config.yaml
num_attention_heads: 6
num_key_value_heads: 6
head_dim: 64
intermediate_size: 1024
norm: "rmsnorm"
norm_eps: 1e-05
rope_fraction: 0.5
bias: "none"
tie_word_embeddings: false
parallel_block: false
extras: ["local attention windows", "shifted keys", "an embedding shortcut", "norms scaled by depth", "capped logits"]
init_std_up: 0.027
init_std_down: 0.0
doc_mask: true
train_tokens: 601200000
Each number is 200 + 40 x the weight over the matrix's rms, rounded and kept within 0 to 999. Layers, rows and columns count from 0.

# layer 4 MLP down, 384x1024, rms 0.0435, rows 0-108, columns 576-639
152,184,199,256,231,165,156,242,241,271,234,147,241,221,251,130,195,283,236,190,190,165,115,298,190,212,201,251,234,246,169,157,255,214,183,195,125,302,168,278,193,205,176,243,139,132,278,205,164,216,213,181,219,162,159,159,257,257,223,220,243,200,202,219
206,216,176,222,188,178,111,117,235,204,145,236,204,221,282,188,243,245,230,105,170,302,153,209,233,177,264,313,172,195,151,202,209,173,144,240,151,159,232,279,136,205,229,164,168,267,196,167,200,154,179,180,200,283,251,263,207,268,267,312,214,248,315,128
243,165,124,194,254,202,142,185,163,180,222,162,206,264,274,153,165,222,202,192,157,210,191,118,244,233,232,182,138,231,220,168,204,167,95,229,179,215,240,168,276,164,200,252,216,259,180,263,246,158,189,196,227,188,219,142,193,219,188,316,172,212,192,131
92,235,118,172,264,200,200,240,243,305,266,167,141,150,252,155,196,216,188,212,191,124,265,278,199,214,186,99,103,196,176,129,232,263,145,169,197,166,210,199,175,215,283,171,198,218,226,214,107,196,192,112,194,189,149,230,202,204,196,169,219,165,106,212
222,204,176,150,207,178,159,146,173,186,169,200,219,193,147,256,223,162,191,247,192,188,199,240,213,153,192,91,149,186,237,184,173,192,304,209,199,138,158,171,175,183,202,239,187,199,218,291,225,240,170,205,190,233,143,195,215,234,292,219,144,178,175,177
131,156,204,176,226,238,281,192,230,222,216,199,228,228,204,172,158,224,227,150,210,146,220,201,239,256,263,150,206,133,162,145,226,240,221,148,198,243,132,148,220,206,227,175,220,191,130,135,215,129,249,194,224,177,181,206,212,224,203,115,232,190,228,184
167,232,134,210,156,228,216,248,214,254,187,185,254,257,165,128,251,201,222,91,214,242,201,219,223,184,225,151,202,250,198,237,236,200,196,194,138,127,181,195,226,217,228,233,242,181,190,198,199,198,245,198,221,182,211,230,202,260,245,199,197,180,115,238
248,177,150,147,195,270,228,191,117,205,183,153,160,199,237,84,244,204,249,263,227,170,224,215,223,175,205,143,234,288,225,256,170,109,202,187,195,211,184,196,266,204,199,223,206,174,192,253,188,137,181,176,316,210,164,212,240,218,218,173,178,217,147,112
196,170,299,179,242,190,221,260,273,280,250,202,198,158,209,217,248,250,172,211,185,131,174,257,240,202,243,174,205,247,229,276,204,170,179,221,141,215,232,163,182,228,231,206,207,203,125,181,123,178,248,152,216,211,241,174,243,198,229,230,171,243,136,176
198,156,235,234,202,129,200,253,278,209,177,150,215,218,244,189,206,188,210,244,163,173,162,177,179,257,257,235,230,103,145,220,163,133,222,177,231,252,184,221,184,218,230,137,212,191,201,267,162,216,146,182,213,254,238,203,210,262,203,243,193,265,222,177
231,186,188,179,158,178,215,155,258,172,215,162,189,165,212,128,234,98,184,251,178,175,221,318,184,213,215,173,206,224,216,204,267,170,179,173,213,233,187,168,197,199,221,192,159,134,185,170,196,262,196,224,248,230,231,254,132,248,225,203,180,181,189,212
158,224,185,184,98,258,219,173,189,173,160,156,185,212,229,218,231,243,184,217,240,167,216,149,145,172,217,205,210,129,169,230,227,185,129,315,182,197,118,273,198,193,209,175,267,187,243,244,192,198,143,172,169,150,187,207,274,231,198,222,210,195,195,153
214,234,248,176,167,209,134,272,185,188,221,266,189,244,218,164,205,214,191,211,165,196,218,213,210,150,190,203,181,194,195,255,258,225,276,270,256,243,179,172,196,176,174,232,237,258,258,175,173,102,228,198,206,252,167,265,236,180,170,162,168,188,279,210
222,209,167,297,182,206,217,239,189,260,268,168,233,192,170,202,168,194,228,241,181,202,263,152,196,213,102,148,256,236,168,179,225,197,167,165,177,240,225,217,266,229,216,193,186,192,238,241,217,214,157,277,241,185,265,232,287,226,211,246,226,223,206,183
204,219,208,225,206,148,194,116,141,194,172,169,236,214,195,230,175,180,192,226,178,219,208,191,218,269,202,223,188,178,226,218,225,183,176,199,204,247,204,107,242,205,220,157,244,163,181,185,195,134,197,235,222,208,212,145,217,215,208,247,183,175,208,206
188,248,183,215,223,226,197,187,122,158,203,235,247,183,191,210,220,174,152,297,276,293,194,222,220,173,166,256,241,128,77,236,188,260,201,142,174,235,187,218,189,143,179,171,270,200,132,186,190,220,241,265,234,208,185,118,266,152,212,209,239,250,168,217
191,225,194,212,198,194,189,222,192,222,118,208,180,270,239,179,255,262,142,184,202,209,185,175,222,234,174,267,245,241,206,178,239,162,140,219,183,194,160,249,203,193,175,159,181,218,249,170,164,176,233,177,212,167,248,227,262,159,190,185,124,181,177,190
247,185,122,239,239,137,105,175,171,181,272,178,158,201,227,177,94,211,169,221,234,228,134,184,223,204,174,223,257,209,145,134,159,284,221,109,159,149,240,182,140,151,171,196,207,228,262,230,233,223,257,212,204,229,204,132,191,196,208,204,196,129,232,218
196,253,225,143,199,193,170,224,160,188,156,204,236,247,175,270,322,179,258,221,137,192,255,199,164,169,160,207,199,215,265,124,146,162,189,249,134,117,155,197,166,184,231,220,202,203,212,204,169,278,201,177,211,227,183,248,208,247,198,212,150,171,219,262
215,255,130,216,146,222,266,181,196,235,199,210,296,250,158,247,267,195,213,140,269,251,200,211,306,129,210,229,190,156,204,178,189,156,215,182,194,225,186,199,255,195,239,214,188,163,150,234,178,165,283,215,157,180,221,164,175,166,203,163,282,272,146,181
224,216,163,213,106,140,195,178,196,190,207,210,232,195,194,179,206,188,239,216,249,242,243,238,182,241,191,108,251,182,215,243,221,347,123,168,169,181,139,216,207,149,205,209,143,215,190,255,197,232,194,255,224,159,204,206,226,235,133,189,220,174,176,174
253,196,114,212,205,112,213,127,225,177,181,176,173,223,166,167,171,206,178,158,186,185,197,169,164,209,203,196,159,144,300,241,166,222,234,172,197,162,243,218,181,118,268,214,146,199,202,132,189,193,169,158,220,179,202,243,139,232,122,245,249,211,217,208
258,199,203,216,171,175,246,247,208,190,157,179,184,175,205,224,255,190,213,200,171,251,195,223,185,191,148,237,219,138,181,195,218,184,249,143,238,246,182,242,278,188,193,212,229,157,165,185,225,185,221,193,192,264,219,241,159,184,150,178,181,224,198,175
205,164,196,137,174,201,180,174,169,164,144,229,217,167,231,281,109,231,189,262,224,187,194,165,229,154,157,154,133,165,178,193,137,179,230,158,278,181,179,231,191,259,134,187,205,213,287,175,254,199,202,185,179,111,235,143,207,150,170,235,240,196,285,153
184,145,187,197,126,219,166,256,263,250,229,196,158,187,199,212,127,251,206,155,142,175,196,179,158,228,193,91,260,242,242,165,251,227,267,162,202,244,226,159,133,197,138,157,208,158,228,210,182,244,238,230,211,236,218,213,211,181,210,188,192,212,189,216
185,259,180,230,188,215,155,204,142,217,132,183,213,160,240,199,164,293,173,195,232,179,137,208,220,198,184,201,218,216,208,203,263,188,182,195,283,234,175,282,216,193,208,228,173,145,167,210,192,240,208,173,220,177,217,255,175,184,228,160,206,201,232,210
247,230,173,218,208,202,117,213,197,196,192,213,200,140,268,178,282,254,190,193,221,211,180,162,234,205,238,260,205,245,175,178,151,200,250,283,240,228,180,259,188,325,180,168,197,183,196,268,201,172,187,166,217,156,223,193,130,166,191,209,218,169,226,170
223,218,214,160,206,184,212,172,194,136,210,211,177,236,146,212,277,181,251,260,191,202,302,217,159,153,146,179,266,129,278,132,201,205,167,244,196,232,241,211,158,227,205,202,211,275,241,302,168,185,204,184,192,215,177,195,190,109,200,187,242,177,194,209
161,207,240,222,205,148,223,219,233,212,191,219,134,175,180,167,141,188,281,173,206,263,246,162,163,236,116,137,198,216,224,165,199,246,265,219,215,125,120,185,207,183,179,255,220,212,162,245,176,205,142,152,205,214,193,209,230,211,149,219,234,245,230,142
181,110,203,144,195,236,243,157,219,270,168,208,206,125,219,151,140,192,252,178,206,207,170,199,202,260,212,183,176,240,213,186,173,256,243,212,211,164,157,215,209,186,202,248,213,229,264,228,238,132,203,262,215,211,162,208,256,205,205,178,230,237,216,125
306,188,184,261,129,231,225,215,209,189,202,214,229,101,203,259,202,211,159,173,199,254,252,225,196,247,199,196,184,257,194,237,196,226,260,203,175,260,205,119,203,187,242,149,154,222,149,244,210,290,195,159,206,150,179,223,172,95,171,157,285,250,184,198
187,257,224,188,201,205,146,258,205,172,200,138,180,217,204,324,137,177,242,278,220,155,176,171,214,186,298,152,212,233,190,187,203,223,215,218,185,230,229,263,198,272,243,205,223,232,152,201,154,186,153,163,232,210,244,147,188,233,243,120,210,163,268,232
236,223,185,169,186,189,159,184,128,211,259,214,138,263,177,188,197,146,204,232,181,226,165,238,256,243,140,218,317,188,211,210,200,270,142,193,188,186,172,202,260,219,241,256,224,125,174,160,200,244,211,218,142,129,105,172,227,163,98,222,183,252,164,142
223,140,187,158,154,128,219,233,202,197,235,219,213,200,345,234,212,232,194,242,106,173,168,235,128,153,118,210,153,161,222,247,192,173,121,117,138,160,204,192,242,268,207,191,217,218,241,261,175,137,161,187,155,151,258,214,162,203,226,66,224,261,227,206
195,192,247,133,227,212,189,138,201,142,256,167,190,151,230,219,137,207,203,212,145,134,155,226,172,199,260,224,233,216,236,239,150,221,170,158,152,144,224,211,160,172,243,236,174,142,144,239,280,214,175,135,219,166,136,171,225,163,201,215,202,239,179,228
153,189,168,161,211,278,198,211,295,144,184,233,186,265,165,136,182,252,212,206,226,205,254,165,204,181,188,164,171,186,190,186,214,219,273,242,161,217,244,169,237,224,213,222,196,188,208,179,201,203,148,133,216,224,169,186,218,191,207,244,229,247,211,240
220,152,239,249,157,196,166,165,186,254,218,153,215,166,248,153,174,138,201,178,132,165,246,193,231,212,300,301,166,261,231,180,156,193,197,211,136,167,107,168,219,238,180,143,218,195,166,163,193,242,202,183,189,133,237,216,176,233,161,145,191,176,131,156
125,197,187,265,159,129,278,273,279,104,193,236,194,245,196,187,212,162,209,154,225,242,233,231,221,217,217,115,267,243,169,150,211,175,266,263,212,227,248,204,180,183,203,194,231,164,230,201,247,134,241,152,195,246,289,248,192,291,221,164,217,191,174,241
214,199,238,233,217,231,155,200,181,262,240,165,212,168,165,236,150,228,182,127,211,232,201,217,150,139,204,123,273,111,228,187,183,149,210,135,149,233,213,166,225,174,243,161,214,178,170,180,215,219,229,196,154,192,165,218,224,158,226,252,213,289,221,208
196,135,202,219,140,212,235,169,197,207,223,156,200,270,181,217,157,143,224,218,166,160,193,286,153,159,247,200,146,230,168,222,187,239,268,165,116,196,252,149,136,212,199,240,232,107,277,293,232,178,126,177,257,183,199,213,194,163,160,221,178,259,185,160
226,235,225,209,136,208,178,203,187,151,201,223,213,207,239,204,202,171,189,215,195,158,126,217,199,243,197,130,179,203,149,218,164,177,225,203,233,234,201,196,256,216,195,130,248,222,218,191,216,176,216,192,165,223,263,170,189,205,201,226,241,196,171,207
231,158,172,181,271,206,163,195,176,254,235,227,176,119,230,216,208,235,237,256,259,186,148,194,216,136,195,158,213,189,189,183,187,214,205,129,232,146,201,230,171,189,236,202,168,222,169,216,208,210,219,225,186,240,214,222,172,153,250,235,180,233,125,221
228,152,173,195,202,220,137,215,211,247,207,219,207,126,176,184,150,233,224,239,206,133,165,181,243,184,214,156,112,174,181,264,157,217,138,181,208,253,134,258,185,199,220,258,203,226,212,241,224,201,215,223,205,221,160,240,241,157,163,240,212,242,243,211
226,268,176,191,221,254,225,217,212,137,218,195,213,123,242,171,205,159,241,235,209,224,215,172,186,190,181,185,210,210,210,212,284,261,203,173,175,145,127,193,191,192,182,243,231,175,188,191,240,210,225,270,222,137,165,191,196,109,225,148,227,261,158,173
152,183,201,228,258,153,235,181,204,182,112,175,197,274,131,257,233,217,192,185,203,143,171,126,214,193,266,295,212,177,171,226,187,200,195,233,183,254,241,215,150,245,200,208,275,159,191,259,150,214,140,209,208,188,171,240,132,218,260,193,245,220,209,193
183,213,196,242,161,213,178,192,248,207,155,150,225,130,158,272,224,211,156,147,195,149,184,237,201,226,261,204,239,234,167,210,253,198,154,233,201,168,212,138,185,157,187,85,205,214,219,207,153,201,265,214,165,172,188,138,167,200,261,125,196,204,260,208
172,166,224,160,215,268,244,182,153,249,247,169,279,194,164,236,269,192,183,152,202,198,271,174,193,219,150,173,231,208,238,244,235,150,115,254,217,158,239,196,260,147,260,248,143,268,154,196,136,186,204,205,154,165,230,186,194,221,127,231,210,230,177,272
182,252,177,260,149,194,206,91,160,180,293,259,170,245,185,195,261,251,106,177,141,220,262,299,167,161,192,166,233,209,237,182,224,193,176,214,226,132,211,185,195,226,180,219,252,282,191,179,195,213,244,174,209,166,235,192,207,200,222,241,158,180,221,121
183,185,193,154,178,198,219,275,170,169,157,284,194,226,210,164,183,195,221,194,132,201,101,221,189,181,238,176,199,164,328,209,173,241,200,218,239,234,228,171,198,222,239,175,121,213,178,249,186,180,215,213,187,196,130,220,233,227,169,243,176,159,126,163
234,210,226,157,125,176,148,285,202,254,203,287,218,203,228,202,197,289,235,239,154,186,228,193,223,181,221,189,178,193,195,128,106,227,204,253,260,246,211,292,299,85,107,158,221,172,254,205,240,196,246,180,226,270,350,227,195,180,216,210,218,259,199,202
192,235,183,152,175,182,191,190,272,216,211,181,174,228,177,239,218,151,248,228,192,223,259,208,257,196,214,259,183,226,180,204,222,211,168,221,146,190,147,187,228,218,216,197,144,149,84,225,137,196,202,212,196,186,158,226,210,217,178,198,193,254,204,212
149,171,136,233,239,185,223,206,256,171,93,242,232,200,238,175,290,280,264,127,128,228,191,194,322,232,233,175,281,183,228,187,180,229,184,203,229,166,175,211,166,169,251,164,189,179,175,203,196,247,204,295,228,203,222,172,230,169,200,189,114,127,172,215
221,274,238,241,183,214,155,183,178,173,188,232,78,221,172,186,273,226,212,151,187,294,146,225,161,229,251,215,195,210,138,193,247,243,201,146,182,190,201,195,157,196,193,171,220,246,132,200,220,176,173,184,197,287,180,264,161,202,239,185,90,205,153,187
215,207,178,219,191,115,143,134,249,188,210,196,297,205,154,156,250,109,203,177,162,223,158,186,144,243,280,190,149,172,191,212,144,237,215,189,168,179,209,201,218,248,208,190,207,188,253,236,231,147,179,145,127,222,263,242,267,155,247,230,182,290,148,250
192,199,168,209,183,216,210,144,190,233,241,215,194,208,203,189,203,232,192,223,169,193,91,134,193,193,199,161,218,104,167,126,186,192,195,238,146,176,196,227,156,150,147,215,107,183,329,239,193,171,189,247,198,150,217,235,223,196,261,234,147,218,176,186
193,170,246,233,141,207,209,153,247,179,216,221,90,162,203,163,233,194,229,200,190,170,171,266,179,180,234,121,208,146,223,141,225,144,119,201,205,178,186,266,242,224,231,176,144,214,179,183,232,188,128,211,269,138,143,153,175,215,230,192,178,249,239,238
149,148,189,189,179,236,177,196,245,193,211,190,178,242,225,192,237,206,183,226,122,171,184,195,130,220,176,134,199,279,220,191,261,161,220,232,220,238,218,175,193,231,185,180,146,230,359,133,196,155,208,218,198,239,180,205,185,152,158,200,141,152,201,137
169,214,220,187,233,236,244,130,195,213,140,198,231,181,174,205,201,213,181,206,265,255,198,233,252,201,164,224,209,186,130,241,230,204,240,195,176,209,177,294,190,137,291,194,207,202,261,174,121,269,210,277,183,195,194,252,249,215,206,164,209,243,192,202
203,194,168,211,198,264,171,165,155,82,153,127,234,194,290,228,254,178,250,185,206,166,181,147,201,188,191,177,129,206,218,148,179,168,157,247,287,237,197,210,320,201,212,192,212,194,191,99,240,200,180,190,191,171,204,204,234,250,204,167,222,198,239,156
199,174,162,182,228,208,229,180,217,231,216,195,167,183,203,158,169,210,192,213,160,207,217,161,240,169,144,167,248,176,198,224,196,215,197,140,298,181,151,222,220,221,230,126,138,218,240,229,200,222,171,247,129,178,203,229,161,200,203,198,273,204,147,199
164,195,129,242,135,203,261,196,195,205,179,242,166,243,212,158,277,179,224,190,257,260,222,154,204,132,166,230,223,192,241,185,182,246,213,133,172,161,297,195,179,225,200,180,209,195,188,169,154,173,185,191,196,211,238,188,220,215,108,228,241,159,163,179
176,273,140,102,104,209,196,186,209,210,228,180,275,258,220,255,304,149,284,122,131,161,215,202,260,194,224,265,187,162,229,204,255,197,221,217,137,198,204,139,208,241,252,172,240,176,127,202,223,230,129,146,249,227,206,206,226,193,250,112,127,201,160,156
167,185,231,200,164,195,167,265,229,208,198,186,168,219,272,231,142,220,226,186,132,129,190,179,232,150,231,194,190,162,190,137,210,251,168,95,185,190,153,164,172,169,163,208,235,156,157,248,196,188,149,221,182,158,170,200,222,190,206,142,256,194,236,226
156,251,175,231,204,191,170,253,162,199,214,200,174,202,185,195,231,213,208,225,184,210,288,232,248,166,148,234,212,135,211,265,211,196,157,151,208,240,190,254,206,181,192,243,180,188,187,235,173,174,178,198,273,199,190,238,196,184,116,184,188,218,210,200
145,243,184,205,259,192,237,133,248,204,201,206,196,209,216,239,294,228,209,177,50,241,163,173,227,227,198,193,265,121,227,227,155,161,225,260,154,214,252,224,206,211,224,110,188,179,246,228,145,199,207,151,181,225,135,297,215,213,227,171,151,149,219,225
197,227,127,205,159,215,230,180,183,177,237,190,178,214,180,202,244,94,210,180,154,217,164,204,255,227,233,224,227,241,251,237,279,230,199,233,164,163,197,214,172,135,189,125,241,183,226,199,257,220,159,290,273,193,188,160,189,101,250,242,196,219,137,205
207,226,176,195,181,223,211,175,301,198,152,236,173,192,232,195,201,166,153,260,222,243,142,259,242,203,189,178,177,143,216,245,227,230,189,204,285,147,241,193,217,208,137,192,174,148,163,242,194,182,253,222,193,72,273,207,169,158,185,209,233,213,201,188
194,213,126,198,194,176,146,166,278,194,187,142,173,176,196,171,180,265,200,108,218,195,147,175,237,204,190,191,218,164,269,195,217,186,228,225,150,171,240,223,167,201,173,231,253,210,240,233,261,190,180,156,171,166,178,137,161,202,232,255,122,242,164,234
230,275,167,197,235,181,229,245,195,196,169,179,162,127,236,145,213,214,236,218,229,202,208,165,254,146,181,138,226,153,209,192,235,129,216,226,202,181,192,267,204,226,199,236,185,155,197,272,220,241,198,182,204,171,147,261,140,177,253,191,119,187,181,161
229,263,171,146,228,282,261,159,224,178,182,215,252,176,198,248,287,196,182,228,135,220,229,158,230,179,187,178,289,194,200,226,207,244,172,157,129,210,220,221,233,251,220,168,190,251,140,141,206,232,172,240,180,183,168,219,261,213,241,206,193,269,229,297
287,200,241,231,195,182,200,225,230,148,199,143,219,185,215,211,110,218,154,212,237,263,216,233,159,212,248,251,199,283,230,223,249,208,162,252,232,192,192,186,171,143,119,159,192,227,140,186,132,126,218,209,187,213,261,215,233,199,202,183,115,222,201,217
133,199,158,202,264,222,253,158,225,260,165,196,146,210,203,241,256,219,180,169,249,241,218,192,194,162,195,171,241,205,205,134,144,195,163,188,141,184,290,156,136,156,216,180,175,201,141,226,246,187,199,221,183,187,233,290,271,194,190,201,193,241,137,159
158,208,173,183,245,242,161,206,131,318,130,242,219,227,197,249,205,213,231,189,200,222,164,121,157,218,191,129,175,277,164,132,254,145,125,177,243,240,108,147,229,217,226,214,219,244,130,185,159,234,155,65,202,266,243,222,209,176,184,187,289,139,238,197
183,217,192,181,127,273,185,233,194,131,192,253,162,221,204,245,196,200,260,194,226,240,185,150,118,236,195,255,258,180,209,268,251,177,156,153,251,232,200,182,247,181,164,148,217,264,125,223,238,145,202,208,162,229,253,197,237,184,239,245,218,215,145,217
181,150,184,181,212,241,235,230,320,218,183,127,303,234,255,227,184,191,169,160,148,108,140,181,173,198,225,184,218,202,171,234,235,187,190,140,224,184,206,161,178,219,188,246,146,192,151,193,146,214,283,226,218,201,194,241,202,178,211,148,176,231,214,197
144,141,205,211,173,184,230,193,150,275,171,168,215,277,258,266,224,165,173,209,192,243,220,175,180,255,168,191,174,230,169,198,167,204,208,168,124,201,297,208,155,193,246,171,176,161,223,217,196,186,265,201,144,241,205,200,220,236,228,153,262,167,239,237
168,155,175,223,248,166,290,162,206,231,196,258,151,281,184,215,209,172,230,221,190,275,101,215,170,177,229,174,277,201,211,180,176,218,189,250,141,268,232,156,223,230,197,211,268,251,201,255,164,167,149,158,174,223,191,97,167,236,204,127,245,190,217,147
169,207,224,198,207,226,175,235,160,265,234,274,200,167,165,164,230,160,141,245,200,193,232,221,185,197,240,163,178,264,201,200,215,259,180,203,194,178,184,191,302,269,212,255,226,243,168,183,127,263,237,169,213,173,241,256,171,165,224,199,226,231,214,198
267,228,230,218,246,173,225,189,197,170,262,192,267,162,200,171,210,137,218,190,209,214,175,185,179,183,253,198,308,206,239,218,254,268,237,131,237,267,151,245,180,240,215,164,182,160,203,229,234,219,265,164,214,254,167,205,134,191,151,191,244,232,220,157
206,208,185,137,249,162,148,184,188,200,290,141,150,179,196,143,241,188,210,177,224,202,203,198,179,253,171,186,179,188,207,266,230,211,168,239,217,203,187,206,314,282,208,205,204,223,136,220,170,209,201,277,220,211,166,144,258,146,178,216,164,221,230,267
247,214,216,201,212,159,125,237,175,248,245,221,146,111,171,153,205,170,165,186,194,199,140,217,180,217,197,198,221,239,168,136,182,149,214,209,193,280,133,217,223,192,133,174,192,149,177,142,215,172,185,133,174,218,193,193,206,214,257,185,258,208,213,199
241,198,258,220,178,91,126,183,173,217,181,216,167,197,215,233,142,192,172,222,201,200,271,203,273,142,108,179,207,198,199,218,218,202,157,127,243,188,234,203,243,241,174,279,223,213,179,217,185,226,185,218,251,194,167,216,174,192,219,240,195,211,229,205
169,204,181,186,213,282,186,222,170,232,130,242,192,195,214,198,251,195,240,176,182,189,210,154,178,212,181,176,198,116,184,191,140,215,160,198,124,163,208,205,240,128,232,208,285,183,280,123,150,200,188,216,201,211,257,213,236,220,214,202,210,233,202,234
240,199,233,189,178,181,144,242,181,217,209,246,182,251,155,153,203,197,133,185,189,122,165,193,154,222,202,184,190,201,248,236,254,225,147,237,113,298,176,202,188,212,123,224,155,159,145,145,159,154,228,233,249,179,238,173,248,302,172,159,236,269,143,227
187,219,175,252,184,202,227,305,179,191,219,296,231,191,240,209,265,181,175,178,285,163,152,171,151,192,156,260,231,163,174,178,287,169,283,256,250,224,187,121,215,196,213,131,213,211,237,243,189,186,139,201,139,192,192,183,152,223,249,220,222,202,162,211
185,200,241,197,146,172,191,238,240,159,154,172,207,178,147,157,161,222,236,167,201,151,151,221,187,209,247,209,140,181,195,231,211,105,193,133,122,192,96,188,194,197,109,219,221,198,230,145,140,206,182,166,188,225,284,199,156,213,199,219,260,185,136,220
204,241,224,225,170,108,232,174,198,187,235,218,197,253,206,273,329,221,278,224,191,134,172,198,215,209,143,178,167,126,79,172,211,109,171,171,192,188,234,228,177,195,176,184,192,226,114,161,150,258,270,204,218,159,217,219,241,200,268,177,135,171,235,271
246,164,186,222,182,284,184,210,256,291,176,179,140,259,118,172,216,230,186,211,177,240,180,220,301,140,219,170,157,204,202,209,175,249,160,150,186,221,224,128,147,191,203,208,178,208,235,247,174,176,286,182,166,202,198,161,253,162,204,282,216,209,95,169
297,148,150,186,326,221,220,223,259,243,157,170,170,235,228,226,278,331,267,198,178,200,170,229,280,139,154,216,125,214,181,285,198,151,100,209,221,201,191,176,297,168,195,190,203,201,164,128,201,203,218,189,264,261,267,250,257,171,265,176,235,242,165,242
215,157,157,203,205,259,178,235,277,273,210,255,162,160,182,182,185,210,227,161,238,260,223,213,250,204,180,157,164,218,188,219,274,170,173,258,212,168,139,237,213,200,238,134,207,244,143,166,170,140,214,197,208,231,203,185,184,231,225,199,338,195,208,156
207,194,227,189,175,206,212,200,187,207,126,213,215,92,183,202,147,271,122,173,168,181,218,209,236,64,238,107,182,181,233,140,204,246,243,199,223,167,164,236,128,302,157,171,204,261,234,196,207,273,170,196,215,144,189,193,217,216,172,222,216,236,165,200
131,209,185,162,236,239,276,277,162,253,220,135,202,127,272,187,165,194,186,212,215,244,164,120,135,172,265,260,244,234,204,137,132,137,144,219,314,153,214,200,194,218,208,217,152,144,144,157,273,213,209,169,217,144,227,148,186,212,158,182,172,232,229,149
264,189,209,120,199,216,268,331,248,189,265,141,238,111,227,198,214,226,209,177,192,173,211,163,178,213,188,142,182,245,225,223,159,165,248,175,239,177,174,209,149,224,249,226,169,182,310,209,188,228,199,215,197,161,201,218,235,138,239,226,200,237,222,259
222,117,263,250,203,163,216,217,251,168,217,191,178,210,259,153,110,217,132,237,259,237,187,146,163,192,194,175,149,194,244,247,159,223,219,231,198,145,255,208,186,230,226,154,208,175,246,226,182,179,192,125,176,141,207,216,143,229,180,222,177,259,218,168
107,187,179,245,193,286,176,178,187,243,208,280,235,220,155,195,184,231,207,239,206,169,218,211,147,164,238,122,199,163,210,126,193,199,212,218,207,167,220,201,197,210,180,204,133,176,186,211,122,167,198,208,195,240,153,260,185,196,262,180,198,181,299,170
119,122,29,163,215,56,244,203,199,237,183,310,178,260,155,203,230,190,260,209,175,171,175,171,189,158,244,156,126,155,241,171,223,251,176,195,162,193,233,168,262,218,182,205,294,174,191,244,195,231,134,232,151,202,186,215,186,194,181,260,223,180,169,214
257,196,141,209,208,208,255,183,186,124,166,253,139,219,238,129,189,156,199,266,159,287,186,226,207,150,155,247,211,169,275,176,105,226,231,204,196,207,201,317,175,259,244,233,155,193,156,252,231,223,248,190,121,247,216,202,218,230,189,204,155,204,205,167
179,201,148,186,165,256,251,198,259,233,226,179,186,236,167,224,197,208,171,247,199,197,160,149,210,285,202,232,211,121,231,259,223,142,223,216,179,220,185,225,154,226,194,145,207,223,234,273,240,239,199,232,194,290,261,208,187,193,222,172,241,184,207,245
180,150,204,228,111,218,229,199,213,249,169,150,210,220,220,160,191,188,244,230,191,228,184,221,228,193,193,198,173,123,215,196,202,184,278,160,193,186,200,153,236,279,163,201,170,188,251,160,219,160,114,184,192,147,187,225,189,266,181,89,174,132,179,186
228,237,238,213,194,242,152,248,164,195,214,211,152,185,234,236,170,186,215,216,197,201,222,159,134,190,163,156,200,205,124,147,210,201,212,254,292,165,145,213,204,167,145,201,210,176,226,151,200,191,173,213,135,257,180,223,162,145,189,216,191,203,186,100
202,252,229,267,210,185,176,182,192,231,154,200,219,217,212,170,269,125,219,216,172,176,216,210,186,219,136,199,220,231,200,163,224,220,234,227,213,168,231,204,246,282,219,247,222,152,175,228,190,162,236,158,227,282,249,150,174,223,196,182,163,144,302,186
151,197,208,216,154,168,259,237,205,270,171,222,236,304,179,189,176,182,183,205,196,177,163,221,166,239,164,249,209,233,220,237,203,194,253,280,140,188,202,183,173,183,135,162,221,225,217,207,205,199,214,249,182,222,217,240,174,211,80,137,199,160,251,280
201,196,151,199,133,229,237,188,220,123,220,212,217,171,136,209,254,202,207,211,197,222,201,145,242,196,147,243,223,209,247,150,182,140,224,222,232,169,174,142,177,204,144,221,260,139,208,203,198,166,227,175,194,210,146,208,155,142,162,185,196,203,244,225
192,241,188,112,182,211,191,128,158,185,190,145,152,219,143,150,240,152,238,187,208,189,212,214,178,149,214,217,191,127,193,217,191,175,247,129,127,231,210,234,157,196,246,222,222,184,205,180,245,158,168,183,191,179,217,230,228,232,160,255,298,218,281,242
107,243,162,164,168,250,218,191,224,183,284,242,259,153,215,154,235,132,236,215,227,206,151,237,275,196,150,219,160,159,232,249,200,158,221,150,124,145,187,185,231,222,172,171,149,189,221,152,188,249,181,134,204,151,164,187,261,154,179,261,220,247,179,163
187,176,234,200,217,205,212,239,288,210,199,163,168,177,188,234,168,265,223,218,187,197,187,242,214,230,228,276,270,248,212,199,174,184,215,309,221,271,188,208,285,265,172,223,228,147,194,256,156,191,129,207,206,165,246,178,156,199,189,178,183,218,240,253
217,209,190,171,173,153,243,189,185,180,187,207,193,130,214,290,176,213,219,200,195,175,206,184,187,185,167,197,215,235,204,142,169,217,251,175,218,173,230,184,212,170,272,228,163,242,205,155,183,221,214,205,160,219,251,179,266,141,198,158,240,231,193,193
163,211,179,196,236,225,207,220,104,192,210,194,259,229,232,170,236,187,141,277,165,204,189,254,168,223,179,201,171,136,194,225,165,229,246,160,234,194,221,232,209,304,203,211,214,132,231,154,212,231,165,254,197,145,221,179,234,234,184,245,234,161,155,209
191,216,190,167,193,287,172,146,146,222,247,230,173,249,230,195,220,212,169,196,189,177,185,227,141,216,242,168,236,231,243,212,178,214,164,247,252,245,195,177,161,127,221,213,203,195,264,214,207,202,269,312,212,130,253,143,240,294,145,159,221,216,245,258